config = dict(
    d_model=64,
    n_head=2,
    d_mlp=192,
    norm_place='peri',
    rope_base=10000.0,
    attn_scale=0.177,
    init='normal',
    lr=0.01,
    beta1=0.95,
    schedule='wsd',
    dataset='wikipedia_en',
)
Each number is 128 + 32 x the weight over its row's rms, rounded and kept within 0 to 255. Layers, rows and columns count from 0. The size above them is the row's rms in percent of the matrix's.

# layer 9 attention query, 64x64, rms 0.198, rows 0-24, columns 0-63
size [ 76 147 100 106 111  91  80  85  78  91  88  97  78 122 103 100 101  80 106  89  87 103  97  94 102]
[[172 105 132  90 100 124 141 168  99 122 117 112 213 143 133  85 147 104 137 108  92 101  97  85 131 180 221 132 116 117 169 131  89 117  87 153 133 141 129 153 133 145 148  86 149 123  58  81 107 136 122 129 145 121  37  93  93 125 102 147 130 151 133 159]
 [202  72 127 123  79 137 148 164  91 133  87 112 172 177 120 118 141 104 126 151 142 135 100 123 172 132 152 112  75  91 178 107 104  97  80 180 118 130 144 123 147 169 169 107 139 134  55 126 133 106 132 180 198 139  82  87 165 142 102 118 124 163 142 130]
 [179 115 109 112 125 139 131 119  78  85 146 148 128 126 151  78  58 131 127  99  85  91 131 106  63 155 147 153 131 126 108 134 111 131 125 153 143 171 122  89 213 126 107 110 196 109  91  87 142 116 113  83 121  65  60 111 118 124 111 135 166  84 171 142]
 [ 77 175 147 171 149 152 142 134 165 141 180 164  72 102 124 145 155  70 108 177 140 132 112 149  97 124  74 175 135 111 123 163 190 119 149 141 142  65 127 119 121  97  58  98  85 160 153 149 135 128 109 126 142 168 121  87 133 132 137 121  76 153 148 198]
 [141  97 125  71 178 156 157 128 124 109 157 133 186  90 135 110 184 203 189 130 128 194 172 132 129 166 109 171 101 164  74 127 113 165 112 103 142 127 165 161 178 119 116 128 162 152 142 163 139 141 160 173 148  94 161 153 142 162 143 148 165 145 148  91]
 [115 111 134 144 109 124 108 197 129  98  92 131 200 157 120 154 125  50 150 124 106  70 149 134 127 150 173  71  95 121 115 131 111 126 104 117 119 134 148 109  78 165 122 121 125 176 151 133 189 157  96 129 114 153 230 137 113  96  62 143 142 146 145 141]
 [129 149 131 171 109 131  98 122 167 219 169 163 119 149 176 129 136 126 110 163 133 155 201 142 187  71 133 123 176 129 183 167 136 142 140 148 130 105  97  98  95 162 132 153 127 147 175 198 157 122 151 150 157 131 111 151 123 188 156 108 120 122  85  98]
 [103 135 140 166 157 160 135 145 149 158 138 127 115 145 150 160 162 112 146  90 103 151 163 161  74 122  76 123 156 148  80 126 172 122 201 161 149  89 168 105  99 166 121 149 151 146 170 182  97 145 155 165 123  98  91  78 188 126 101 107  83 101 177  75]
 [164 170  93 103 111  92 181  84 131  81 191 168 136 130 159 135  86 146 159 108  90 123 208 111 122 108 125 133 135 124 135 141 165 125 115 107 142  86 121 118 189 120 104 122 130  66 153  95 129 118 183  89  97 111  62 129 188 103 170  97 102 113 148 106]
 [ 96 165 122 162  76 117  96 129 122 112 109 136 103  97 103 155 126 104  99 140  48 155 113 160 113  72 100 117 147 130 216 160 119  90 157 128 119 176 147 174 128 152 172  99  83 114  93 168 172  98  99  88 100 159 129 125 146 120 148 102 108  83  65  97]
 [108 128  75 210 127 147 145 108 117 152 106  98  96 146 154 119 161 129  51  69  34 178 145 126 154 117 124 146 128 127  68 100 112  80 123 106 120 182 130 123 114 103 125 163 173 126 130 111 163 105 137 103  98 138 102  99 179 103 111  92 133 118 102  91]
 [117 144 197 142 133  85 147 110 121 117 155  92  73 121  59 122 156 170 109 109 146 155 113 101 144 124 117 178 121 126 110 157 147 139 154 108  83 133 110 102 129 156  78 180  86 109 149 139 145  85  75 141 142 121  96 115 173  82  40 172 141 105 149 186]
 [201 135  73 123 121 170 173  46 154 109 177 154 137 147 142 132  95 149 122 127 126 106 193 171  96  69  93 170 165 132 148 144  83 132 133 101 140 142 117 145 133 176 100 161 185 165 122 125 142 143 137 113 101 143 125 107 174 167 125 106 157 148 166 180]
 [158  68 143 137  90 124  89 169 130 161 109 116 164 157 135 131 161 139 127 153 112 145 157 127 179 137 143  74 168  77 159 131 216 139  80 182 102 139 107 159 144 116 128 145 130 144  71 113  98  82 166 147 129 137 128 152 181 132  72 142 158 103 155  60]
 [174 181 146  72 145 116 122  99 110 124 121 142 181 141  57 144 147 137 160  93 160 165 106 133 150 158 118 169 102 138 138  99  66  90  67  94 115 124 124  71 143 133 129  91 200 141 104 138  51 145 138 144 115 107 134 131 135 147  86 132 173  70 139 144]
 [141 164 122  83  87 114 103 133 169 119 112 198 113 132 147 121  96 181 133 123  99 150 172 115 122 149  30 168 158 158 159 114  99 100 162 145 179 143 122 185 140 148 140 111 116 165 153  93 157 124 176 117 141 103 146  97 109 123 144 151 110  85  78 202]
 [121 153 111 114  66 100 136 126 105 145  99  78 124 145 100  79 134 154 120 101  99  70 155 112 141 172  87 113  80  62  78 115 186  95  79 112  66 101  85 103 109 147 127 137  71 119 169 116 137 113 141 134 103 117 105  90  87 113 138 163 107 163  69 144]
 [124 103  94 109 126 106 169 128  61 128 118  98 156 104 130 162 151 161 126 104 149  83 103 151 106 157  79 168 106  78 193 126 169 137 133  95 143 136 151 193  95 162  89 124  78 128 138  85 112 185  72 120  84 115 134  67 132 161 130 159 123 117  67 144]
 [133 136 129 143  93 112 131 156  80 132 119 167 190  95 140 108 128 134 128 121  70 121 172  89 173 116 154 125 173 194 183 136  84  99 157 151  75 164 119 171  75 188  77 110 103 122 153 138 147 159 132 140 110 102  78  86 106 121 133 114 191 161 102 116]
 [ 76 124 132 151  69 145 183  91 196 131 132 149 166 104 134 157 153 139 181  55 121 116 135 171 143 146 156 128 147 130 151 152 164 176 102 124 140 205 118 167 132 129 136 109 113 220 144 140 153 147 114 153 169 123 117 104 133 175  91 144 112  81 115 126]
 [123 152 178 145 166 138  98 136  94 152 102 151 146 174 138 150 108 165 116 114 108  99 140 141 199 165 162 148 156  97 116 105 190 128  89 131  96  99  70 105 143 101 123 164 145 202  93  91 140 147 111 125 119  84 122 173 132 135 111 155 193 108  48 160]
 [116 123  89 104 100 135 111 149 103 165  92 118 128 182 128  97 158 109 177 134  89 102  95 115 146 120  93  91 134 122 183 103 130 124  65 203 126  86  97 119 132  97 165 143 105 189  32 139 139 138 112 193 184 134 125 113 169 105 114 151 142 125 108 107]
 [124 154 146 144 128 143 184 143 154 172  88 203 172 148 160 173 113  65 151 185 105 114 154 157 133  79 178 149  93  79 174 116 115 140 110 112 131 122  95 147 180 112 105 102  67 160 142  81 137  87 146 168 157 127 137 147 147 134  99 142 147  99 144  78]
 [127  85 207 110 118 161 128 151 112 169  97 122 121 145 131 136 124  45 127 151 146 122 145 112 154  84  99 139 128 144 105  97 162 137 161  71  72  94  77  73 114 172 120 109 132 125  90  64 122 117 165 143  99 106 102 142  83  93 127  60 110  82 109 111]
 [134 181 191 117  85 128 130 100 136 174 102 116 111 124 116 139 133  92  59 140 182 154 105  92  62 158 104 140  80 158 178 179 122 142 163 148 164 102 131 149  60 116  78 147 105 160 154 112 138 109 112 182  74 161 122 116  77 134 125 100 148 113 126 135]]
# layer 9 attention key, 64x64, rms 0.204, rows 0-23, columns 0-63
size [106  98 101 108  90 107  92 100 101  97  92  96 101 101 110 104  93 102  98 102 137  91  89  99]
[[135  79 147 149  84  81 101  87 161 123 190 102  81  62 134 142  81 153 108  81 144 168 137 174 138 102  89 136  93 163 118 132 148 165 164 118 191 178 130 111 141 142 118 127 114  77 150 146 117 109 135  78  96 153 177 174 142 118 177 161 114  97 151 109]
 [135 158 114  87 153 166 144 124  92 132  99 126 148 176 142 151 111 128 103 151 155  93 104 142 125 120 202 123 135 102 123 153  98  96 100 126 128 127 173 151 136 178 186 152 167 142 118  73  79 114  89 213 118 106 106 111  94 140 104  51 113 202 106 152]
 [100  77 134  97  67  76 136  90 105 113 119 111  96 115 105 142 140 153  88  94 109 105 134  95 154  60 129 163 106 151  67 127 204 100 143 127 170 192 156 132 136 170 144 128 156 134 121 112 163  87 159 195  89 138 123 154 133 113 103 166 120 172 108  92]
 [104  83 127 100 172 159 133 159 188 178  96 140 163 106 147  86 102 130 141  78 107 192  87 103  65 143 123 135 126 124 106  94  60 145 135  76 163  68 152 135 163 110  97 136 120 100  92 135 141 153  93  82 106 136  94 167  79 130 147 123 103  91 138  99]
 [143 124 131  88 125 150 128  97 167 211 157 108  69 111 185 105 156 107 108 121 140 197 149 143 167 137 135 158 154 130 209 166  57  89 122 145 135  90 144 108 142  95 139 118 179 136 113  98 137 106  79 134  99 114  89  82 117 125 133 129 108 152 173 171]
 [ 96 102 151  68  79 152 122 150 155 125  95  87  79 163 179  83 103 157  75  46 129 175 111 127 146 145 168 120 122 126  91 132 127 117 122  78  87 140 124 169 159 138 131 139 170 135 172 124 111  97  98 167 147 110 149 177  54 137 132 135 137 167 116  89]
 [171 149 177 115 106 117 153 111 120  76 177 106 100 124 115  81 152 154 151 155 169  83 121 130 159 192  92 145  76 126 164 114 114 106  84 128 138 197 108 116 192 151 206 127 106 157 141 112  79 149 148 126 150 123 165  76 135 155 170 129 113 151 172 129]
 [126 170 125 106 134 150 170  94 159  94 147 118 120 111 129  95 204 161  82 105 124 166 140 142 171 144 115 103  98 118 184 210 125 188 128  99 133 137 145 129 102 146 112  58 100  79  95 169 141 122 137  80 113 168  93 115  88 171 150 152 102  82 150 133]
 [ 91 141 161 140 126 123  92 145 108 133  85 130  71 102 107 184 156  79 121  86 120 141 117 130 167 149  68 103 129  94 164 182 124 102 129 143 185 188 142 139 117 125 173  89  91 136 202 147 116  64 114 105 159 104  83 141 130 193 120 109  99 139 150 102]
 [139 171 124  67 170 110  71 117 127 114 118 124 120 139 204 144 131 116 132 161 169 124 132 133 127 191  49 167 150 116 153 132  90 125 114 154 110  99  65 117 121 120  79 175  91  94 147 125  83 112 112  87 164 115 140  88 161 136 147 201 102 116  97 151]
 [147 113 145  81 124  64 145 134 154 158 126 141 141  93 106  71 130  75 115 104 133 109 152  91  99  92 126 131  89 114 121 118 106 203 108  97  82  97 156 134 123 117 109  38 152 106 100 131 102 153 153 136 172  85 103 101  87 147 163 118  70 143  57 140]
 [121 137 152 132 147  88 125 118 154  90 141 145 154  86 165  79 175  88 203 148  91 169  86 130  72 133 104 147 165 136 112 121 139 108 132  88 154 127 119  72 153 109 112  78  85  87 164 113 159 123 128 142  73 125 167 117  80 165 162  82  84 148 143  71]
 [172 171 101  72 185 165 119  88 143 155  88 159 108 107 151 123 146 152 135 141 114 109 108 137 200 123 157 110 149  82 120 128  84 122  67 144 131 132 212 201  99  84 113 154 152 156 137 118 124  92 131 159 159 182 138 129 129 124 149 148 152 172  89 155]
 [132 108 104  85 177 123  69 153  89  69 107 132 116 151 124 116 104 158 145 139  74 128 134 135 138  93 108 141 160 164  78 117 154 168  67 166 128 148 112 137 200 142 120 106 117 168 103 165 182 154 165 142 133 139 152 160 152 182 177 164 109  87 113 192]
 [107  92  97 107 135 199 142 127 150 161 132  65 133 110 137  71 131  72 102  93 161 117 114 156 103 137 120  82 203 176  95 156  92 129 168 195 160 114 116 147 101  87 162 127 148 154 136 109 143 133  53 128 144 122 160 126  78 152 119 139  92 122  97  98]
 [ 64 173 133 166 220 152 155 147 165 171 141 104 110 176 147 142 190 124  94 137 163 140 157 169 100 184 111 149 157 138 140 142 140 127 132 108 142 109 158  67  90 126 138 137 160 126 183 124 133 159 107 140 136 156 163 148 122 119 145  87 152 186 138 190]
 [141  83 115 203 153 145 139 100 120 151 140 114 118 143 132 142 124  96 173 177 118  96 163 141 123 171 151  89 126  87 114 147 137 126 126 167  81 135 176 139 118 184 126  84 146 160 163 177 111 170  96 189 107 172 157 127 165 133  97  94 131 173 186  59]
 [127 107 131 128 168 128 133 119  92 112 177  59 207 149 114 187 184 104 101 124 141 206 159  86 104 153  91  98 111 178 146 148 129 131 170 112 155 144 144 106 129 139  99  84 160 112 156 126 132 104 152 103  89 141 113  92 147  49 169 114 122  97 151 114]
 [155  73  84 171 155 139 153 153  84 135 140 176 122 173 107  97 150 146  74 112 178  98 100 122 148 117  84 198 156  73 140 186  80 132 106 157 117 132 149 123 110 107  86 167 105 158  95 102 194 108 108 135 130 119 163  58 103 107 114 121 132 149 148 120]
 [111  89 135 139 127 142 202 146 115 134 192 141  89  85 169 142 161  99 104 128  99 180 152 138 128 147 131 145 114 103 123 141  95 105 150  77 172 145 141 121 180 168 105  95 145  71 144  74 125 166 151 175 134 194  89  64 131 107 190 128 105 131 143 150]
 [177 163  96  82  93 146 102 130 107 115  93 167 122 175 131 103  84 166 121 198 133  91 121 123 129  73 188 113 171 142 133  94 129 167  81 138  87 107 119 152 145 111 121 181 131 179 161 122 108 117 111 218 179 172 147 139 140 132 118 126 128 165 100 112]
 [105 137  96 115 170 142  91 103 173 131 144 126 124  61 100 103  86 112  73 152  99 163 184 183 116 149  37 106 196 112 180 127 126 105 136 132 164 134 121 145  50  86 149 107 117  84 126 161 109 112 115  85 119 130 115 106 153 123 107 129 113  87 135 108]
 [149  80 105  98 140  75 109 151 126 154 154 144 120 112 119 133 215 144 121 101  93 177  61 148 126 182 137  82 122 118 137  65 128 141 158 106 106  78  55 104 143 102 126 118 170  90  80 128 169 107 120  60 137 130 105 171 129 141 172 109 127 126 150 125]
 [143 130  81 142 137  98  79 156 163 107 137  99 128 120  71 145 214 148 114 127 178 143 152 115  90 165  70 159 106 165 135 159 135 147 176 138  85  99 130 107 102  79 170  97  79  72  85 147  88 155 121 129  90 142  97 110  72 129 157 136 129  88 142 120]]